Part of a small language model's weights.
Training: 635M tokens, 9696 steps.
Each number is 128 + 32 x the weight over the matrix's rms, rounded and kept within 0 to 255. Layers, rows and columns count from 0. Numbers have three digits each.

# layer 8 MLP up, 3072x768, rms 0.0335, rows 66-115, columns 704-767
110104088095156130152166138150191170101167201134195160088098058128129142181124075136153139145081134151102118147151106146148128109098153138153163104136168151088148099127102130125113173142138125
137150119162118108088088145156081124122147099162111105181160182187127202092169154130172090151152168111148147130129164119113141079078096096109106114145137103113118132091138132099145137076079125
132156157162120125157135097091154124112131127142073161126226167145109087109185158071098125134119159088158135128166140221099118082120113106140095086147121126133168059105087148156114131164120143
125127140138107189134129118124166153126125107148140168128089159113084106147068152123128150138171159100140135148096101128084097119111127134138093110076142101109116140153110153119151146032061155
101113114116133078102144119169113064081179152149157105149113066203176104140163131141125100148136110145112088151161152108164156108111125120143162079104075138143192136117109146151090114134120130
123153135148163157172135114195117120132123124144149125106142145127175111086128161072129130139157182132095140121135129126116125085128130099156108112154152091192179156186138087134116179143202084
146065180153059128120111135129082125151078175136164107111164113083125161133121143066128154064139117135151163106147116092123115089122152150103133111056121070128138151086167107090167148156123121
080185134095122177124153129153182142105146089099154129178147085133159118116169186110144091137136147105105179102095108118185108122086195152127131157113117140128067081166116127131181116168101135
159062126217173113164113178153182144166117136164190149113115138099142072144193066157173165194106114145122190122168073160111205117159086126096132074110146104151162102155167136131128116079073098
104087121106106131093133157143144126066134179143145135089127132151054122092069138112117115125096097108138210160156179146146130108063121153142134132114126136095068187069168115110135142160141099
104137135110081136178176123145158113121172165107073108161165147192123099079119161109190151194076122142188114073140137123095104174120102135127124148108117161154112117129121079155081121122134122
086078160124154160141128096117066126135091141127186127089100119149107136143132097127171112094148109131152194122122168119170121074106110120134173130145074105143070116191131100133147119141122091
119126123141087124129103130139107153123059143117157124141083167133075153156088082129111146106118116121117132163128144129102090138111147145122115138168159122163135100161090111108119144083136091
085148204084132119087099144129135157133129113168154132187187150102065207105136125110109144119123124151094100132133132195094175115146104101096157143120084123099107145120132075164125125122105108
115143080143103144148099198122152077090090162098148144116115197164104110122135173112138141130133137206138153108200154136156100113071146140163161145150150120126143100120096116177113131132099110
132127107088110157127141200113091128141113124174109128140111173091112130115086165093117100106119087104141169120175114157105087130153122143113141097157119064186185136152126053103135098182109170
134101111134118090153114155104181091121165085175124143110157085180140091138171176132162069138079096108115188110127165113195125104110115108158123085094077122146119159091124150138103103125114144
123135097095100097164151154094140145113122113072115107103166155159054157151098053188150110145096116106143163057167138179106089147165108083079116103129106116141106100134114123113162146150112119
146084114160145142174124125126141210162221134175139135159101135176112088191112086180091162134106129181144107130159083117119136150187128089068180133143195103149127122135096077095073108163093086
194123133149148108196146128150137119122119139116122150193090138121149110095142168139066061135166140079104153182154196133138058145210099077124138149148096144154135123098159170174111115103108181
135117085151093145104099128134125192156111138125130161146175122152103117139176126143139144104162179091148111093136101074122140121070120088058147217116082175108131133099100119082142115132159140
064142187135126069080156157076087147167079113121111121042093146154194126154157041176119128134149095107194146153130162066099140178134126111082145093176072137104109059117138152122157111153131182
125114099119126168184099132057109130121101149169129122129163137185123158177124126122170173117116106123094111108147125146146135139189131144089103088138163084149146159147135119082115147082089128
189087131157182134138131146117150138093146144168140138133104130073121129115133115082085122117128062129087092113140146107123120139103145148148098093150149086174142148122124091151074135128191116
092094096102175179122098138166147108102120098125147128129094113114154127104144184103131137089162124106144146116099067156123117096143128145109134138104164139097118148168173093142068097102088109
130124184185158145100128166153095123109116114140103083115090144150097115141121113100134050159131110145106150128151144086129114154104088189129147063099164126137172168070118093110136079158117116
164144107084098151110116125114152091156171115161139126094102137146108125150154200151116061156117101134109075155160108117152151165133191092141115145073138159139103075118064065144132091117092160
143116143134106157102119169130131147163184151159130113159140183165094113082158116168131168162167139119111113128119175148133149130168104089181187149154085129183204109131136129128165113123118096
149169095166122132127132152126101179107144119195088146156073101012073179075117139153111103090157120123148105190093090133114157135073215118122158091125096154089113201111085135145130133131124126
171113136179132113101077175182093162152176128186093129229112090109140144090183141119132120060131124158120169110152155106162070184140129098202165137033084124183091123139129115098108143165082175
088119154152145108133142125153129126128137187155087178087117103186101169142131116172110175102146190120134160148102127101145171157114144174134119065155047147072193122096165107124145150128113168
176167132183152122155131131147089154133164122108084125098137133120166134115081190128123081115127121189144147102120185155144220120118179112134152153157169162196160137160040104178175097072103134
111153126118122118154125184145099132105086130155132042194070142118132107058122144205128114134166139216184122136194126086089119156102136110121162100111115125100150117146099157141117175118177069
129137097113146171128137129106123127153085179125132095120123136088166096153071164173118091162177089145143120079205049116122168146127163120086128139118102070118096134096155127119160068121138107
118130125129084113126124132085115092141122176171131141159131124126145057113091088087095153130126079076140094142122118156092131068149096080070109175147129163149127165120184193135134101147132183
170082086064133192131123150094177107076097182138135084166083074134108109133118073089096138165131092114129110136127107106085103136145076104134148192218154119093202142194122149158136172132103131
118106068131086102115170116163122168150109153136127143068136145133161113178209124134194148114114105155167153174110118075152197140156113191164103123106106138103099139135126126105108108154121092
109149123105107078139056041095166088106110139120092098047164126113095117159135125096108151128136140109035132151118123123097148179102171108145109122066090119091167143114165137119107120144156154
122121117108149194148186174180159102101125136186078122132147132164096117114138110065111080110115088155091115123141128120140215118135143089095113173083130092150181180162139115185129120119208146
163070069080111117152123140130115106103098120155157087129133089117101116133174139187181143182105126165122138137203147115130172085098109153092161082128101154109039145183173106129136128108160110
143156115170138134082082113186174109161111165145113108129092182136102082107149113169164107127173104075199130179179145154079116127128117118115144152114157139123161159093174100109102120131154116
146146152082118113130167122093112166108180153117129166105124099105107132069133097156101109156086153129138141103125143132111084115079139122164190059121163202091098062164072116147130158141139092
124072142106155122096113118096111097124103139155159078159159119162114108151116128142180077161124126089162149138134105104120172117138143141135178132163155046147133071138138127171162102139135180
113171067144061195135124097131082200155166118028115104107194173152117093176136108144115106068132139132057172127181192102074129131152125135103125118136125138116086145164121088072090182138082103
212091097099135098109072098157155086147133122149109111082136090112124204113164091144125166145108111135087146166175132145145122174113140163118113107089124133123097113147138129132132143122144134
140137133111075178156104094125166151143143070118094102111167107070109088176196178160154136123188098104154127158117096073120130147172182158072112115093106132127164107118165108127092184145159139
126115112155134148087112143105151156119171138108091164111097151160126108134173095059175102116080091146139118134129118203166146142106134048140104168177099144096191113102124144108156152115113153
107112180133157130100172186133105140144088140067139123099113105126141124108105068174122123141094071180117161174154101112156104093098104117102085105149180136154109166167092174101081009083132132
140102152152066185090099203113128119125120172136149107129134102140114046124138146100129157148179149177140166144126141174076125181119136130141086158104155178130098074083138160174138080126080154
161119132155112118087153120120143159089152146102141172146129140112155117131111153146133075100090053135110159129178137104099099138102142126130116102092064085109145195159128129114061110124200203
# layer 8 MLP down (transposed), 3072x768, rms 0.105, rows 66-115, columns 704-767
106114124140084142116164220111113172161129131163111129135091148097139165138176187147154164124110129134136108120149126075081105165184146088071095132134105136113137132148143140218117095175152124
139102187151134165164106104148112105126115134129145171103118181165137129089132078110113141088063162162186169158130144154097107101168127140138070129090169123105157098147074158137144127079164111
148123092070153150099151105108152076141145165148073159118143133159123110168117072121136153092117139089067120160121138099097159119145116118144156146149148161116158148127139138149107176128127106
086097118121144052127124072060158181092134164163127067138180138144141135101126115114110193110116145127108154172117113165112177107115141078166038088111099065117171127124136187124141138117140189
091141156101169106110109150077121080122101154134124164168126158092122204118114159093161116109155142103109062078141110161199108169155140223128089079088115102150123109135106116115169119083118060
101121140092098160120172151111097113143177160120110105093074152139137144129164144146138180077085135085132117137182127087188088126146132166090150137142124159145091101179051128116155118098106106
145153174156094159127109120217150122171156034204113100131115110127155133162197141078075147096116107082131111108088113161130057105129084139093139110103083126086129138166152124073091143089080121
146126174118104127157106157161038170119150112170074153125161081158150166152084140119124123088178107155120133109125085102138143103076151136140136098104129083103122090154105137139139091076191132
120089104141090110141093140122130177188105091104102192114142131117132114116154120114140143111106109133148091176106182180136159160184171184169177124116150128120107133079109142173120130150095132
076182177177146101115133112178149101125162138143082146113140158177079141099142089141077127059130126124145123153042103108093096129130107138107168034068119101125134111108147160106136087111116150
167112129136080183123194118128102136168105186154097039117128090120086141163082112142158127178138126131111130101115089176139136164197113114077108137139092185193124156101164125129106170146142090
107156129102141192161195109143092144159127082083174118122159118115127116139113146168113145140099142126139125177111152125096115148081152188132123117132084151123101128136063130148145146125095061
129134150167101125099203101082129135130111150086065142149170130115105175097114108077150136091159097162097136103116127143095124166082113123162185123146117214115171145132089106105115150149141137
157156115152149169140139073152122157058097143156104156179142118157092113092119117132142126154120109092224181109165123123090079108116102117132179133119127175137109132108098120146113120142127193
093090174127119141157120095188091154119111154120077156153102116156143097125168065138128147112147080182094167166095080017124094084123181131169094119162132100103130159105144136056107155138123091
098107121126136163188086106119158107121125079183138105144073094109048158143163147135147082146118093154141066192070108141098117141124172099126189164094126100161147103124141148137142107136125158
143149111158136117061169193152116144151129180167134131130176123118128185162126143146135130113171125151076130108124114092106101167135090089155119064161155096172125072178107083135093142123174107
131111136149105057143148141117134102078092080170149051123166093174096140160111114165081092156095082103142141039135088078111181120144132133131096157128154083152091106090144125046135133106092145
164135142169166068163070112170183098182044096069080114127078128168101141137114165101188172117144135104115127159157141148139139166124153082120131180200105145138209157143131109132078151071093180
117166119146167056060202107073125145139189084088192129065164115135114164132139140158157125136085159114231098187061130140113104160124140122179089144189131126107149100132098114143176142085094144
150111191082149076113144144111219084090095125164123183043069079186103178111142101102121127101122106086163103089112166161168048130105110129075180160147138109120131107147135078127106150092164120
092142115163127147166139088145150068054124121081118171138097082074101136076079082095105155108070116148172073129175187189095136114112161133039108143062143123113168105095156116149132144149155116
150176142139154083074159067139104138109090151178137135191139107197169054105106135093140117106102103122106112117117139139156101063117122131124138125135113111088182137050152155151101156070193128
099118113131134133131147131117134100148119074082128127107137117159123113119112096159138086146119053126171140153173139130149160138150102176150102145152091125126140135074118117131146094102100154
074143155124125157115112128143099171100174164145118145105094151064120152123106152181081106098125155171109090129146159136089080124130108144145129153140088177132079101119147172074168100141159181
130064098081132107159138128151106065086134145127139110098104161122134156164166160162146128093118135115117111108162142116158148186138113127132095130107133070136144135112159181061098080159117150
104122102073170194124126143138070047131103104093126170122164153134176151165164111116107196064140098178096101153138138123102123051112148120159112152146158115138063093112126131107148141102119140
064076148149164146175083127162163088078119128099184138140126094153130155181095128164099134140126122120082172121102124156156138143139117111147067113130161129095146201111117090176152091097145120
150147122154156146117140142146155143129087144112111119079117153119136082117113180128169126102108104205165139106114103142158083149105122152153082159099098130105169170171102172117150132122165134
117122102093143091151132127135141125125121081107078120132153115137130149162166093116119146126116121099172158144149106128129096104132138138111118076050104147092100135152180100068101112107115184
100112156185094092119139139118112046120135131129140122118154143159153132219174127091169152131144197097109167145145125188123119148132110172120121122130134108166103120145106175133141138171170197
071055061101137114115098091051151119133143120183129122110140099138078114099096096173101176107107135164163109113148196166165129161184127154067100143151144081133179146086169052109125086135133125
092112137150116163136109083094133156162130134155092197085090146105133102139096095152119082125129135104141128141138093080099156172120149105158129212101142131114068138096134129149170095123146125
143149102103163115152104141206153076111089164122110175104068089098220081122131088122136195173137148113159146151120178157147134067124149175072060141221136131161114139094152135145081110140148082
203155126112126176064104200144129109074052084113129135134168113112122191112168229108149180096141130149116074156140142109148143122104087133153167123171130114161081130114125077126162118156170109
109128181130163109090117110159072136114198103087152132137121110119182029132088228142136143156054119122106068154170178147181104144083103104094128137184102147086127135157160109127105129138118088
117139114096126147106096138168085111160152152125100122111133048084166110116081121125131156191150134212122125155125123146065139076112128131063166114186098167075117106136087115169093130112152100
148173112142129131151152135132149152162128113159185102122088157124179097077178091155135079096139195155136138147094159108135114119140146132121138152160221130117136077132155128131148166132129125
138167154150125132110121153158106134171152094106102074117135092129111127108127123203109123137161156146115183115147130114147142109131144149139127122118155136137079092135146135154117162129112149
122124100120132163106128137158130090183104101123174114135108130098165105152124107167169204171105131164145081114137162106157106092081108106092117177131098137231168127105134078110167106111135103
133172109138156164184165207133128094127174118098139117096114134130119155150134116111170083112126119146144178103066135148125181120182197126119109113163119122155156147106159104156131035125227075
082115105163133112142180113192090129112078108147186148164179172130069165127136112054165163159089099126115045152116054186126145187076150075134114122105110144113128125105130158123114144121097168
158136096151100126090100136136153152139102112116115160113133145076186090130149089100061161116081198194137076130127107122129074190140166114135092124141150186142138146091142160134122152096109083
076147109114099153133152091120147120114121158141124138105138144154092118149111096169116100096147088186099166110197077135142098166125153127120139100163122094162139086097087125151104019112149131
111151053145120174166099121153128126091173125124159169107172169138173144121125172129121106125156145138147147117135142109138140129136151119147107124097112143096088110072097112143167082148124200
120136118085097174147147075137159227077067107121103125099134084162117074149111104163129180157085129098167116157131160128146143127121113088139186106105093151143152139124119090099153124140133197
073125080089145122096125154145099096095169115139132137098132095143084156134109152136172119176128086167095088087148084130127056150124089131133097099094205128125036122160134080158138075140126052
181147118110090083119053123105043166120071052069095103156116138168157185120122182146172088144137204166107113128133165113127132146100155121096167097111137118124196100093142156144153151130144110
118131142082067092078172195021117129135143121119078144139057158110096114056115114080185160163139129129073091201125093194092098163085098100109150116141160086161138130103164092115123116121152144
173149084136150124114154170137131108129147156158101177025163172132167186105135150179172103077095189105148185191129178126098127048145166124151131152127111106129128119143090163137125130130147147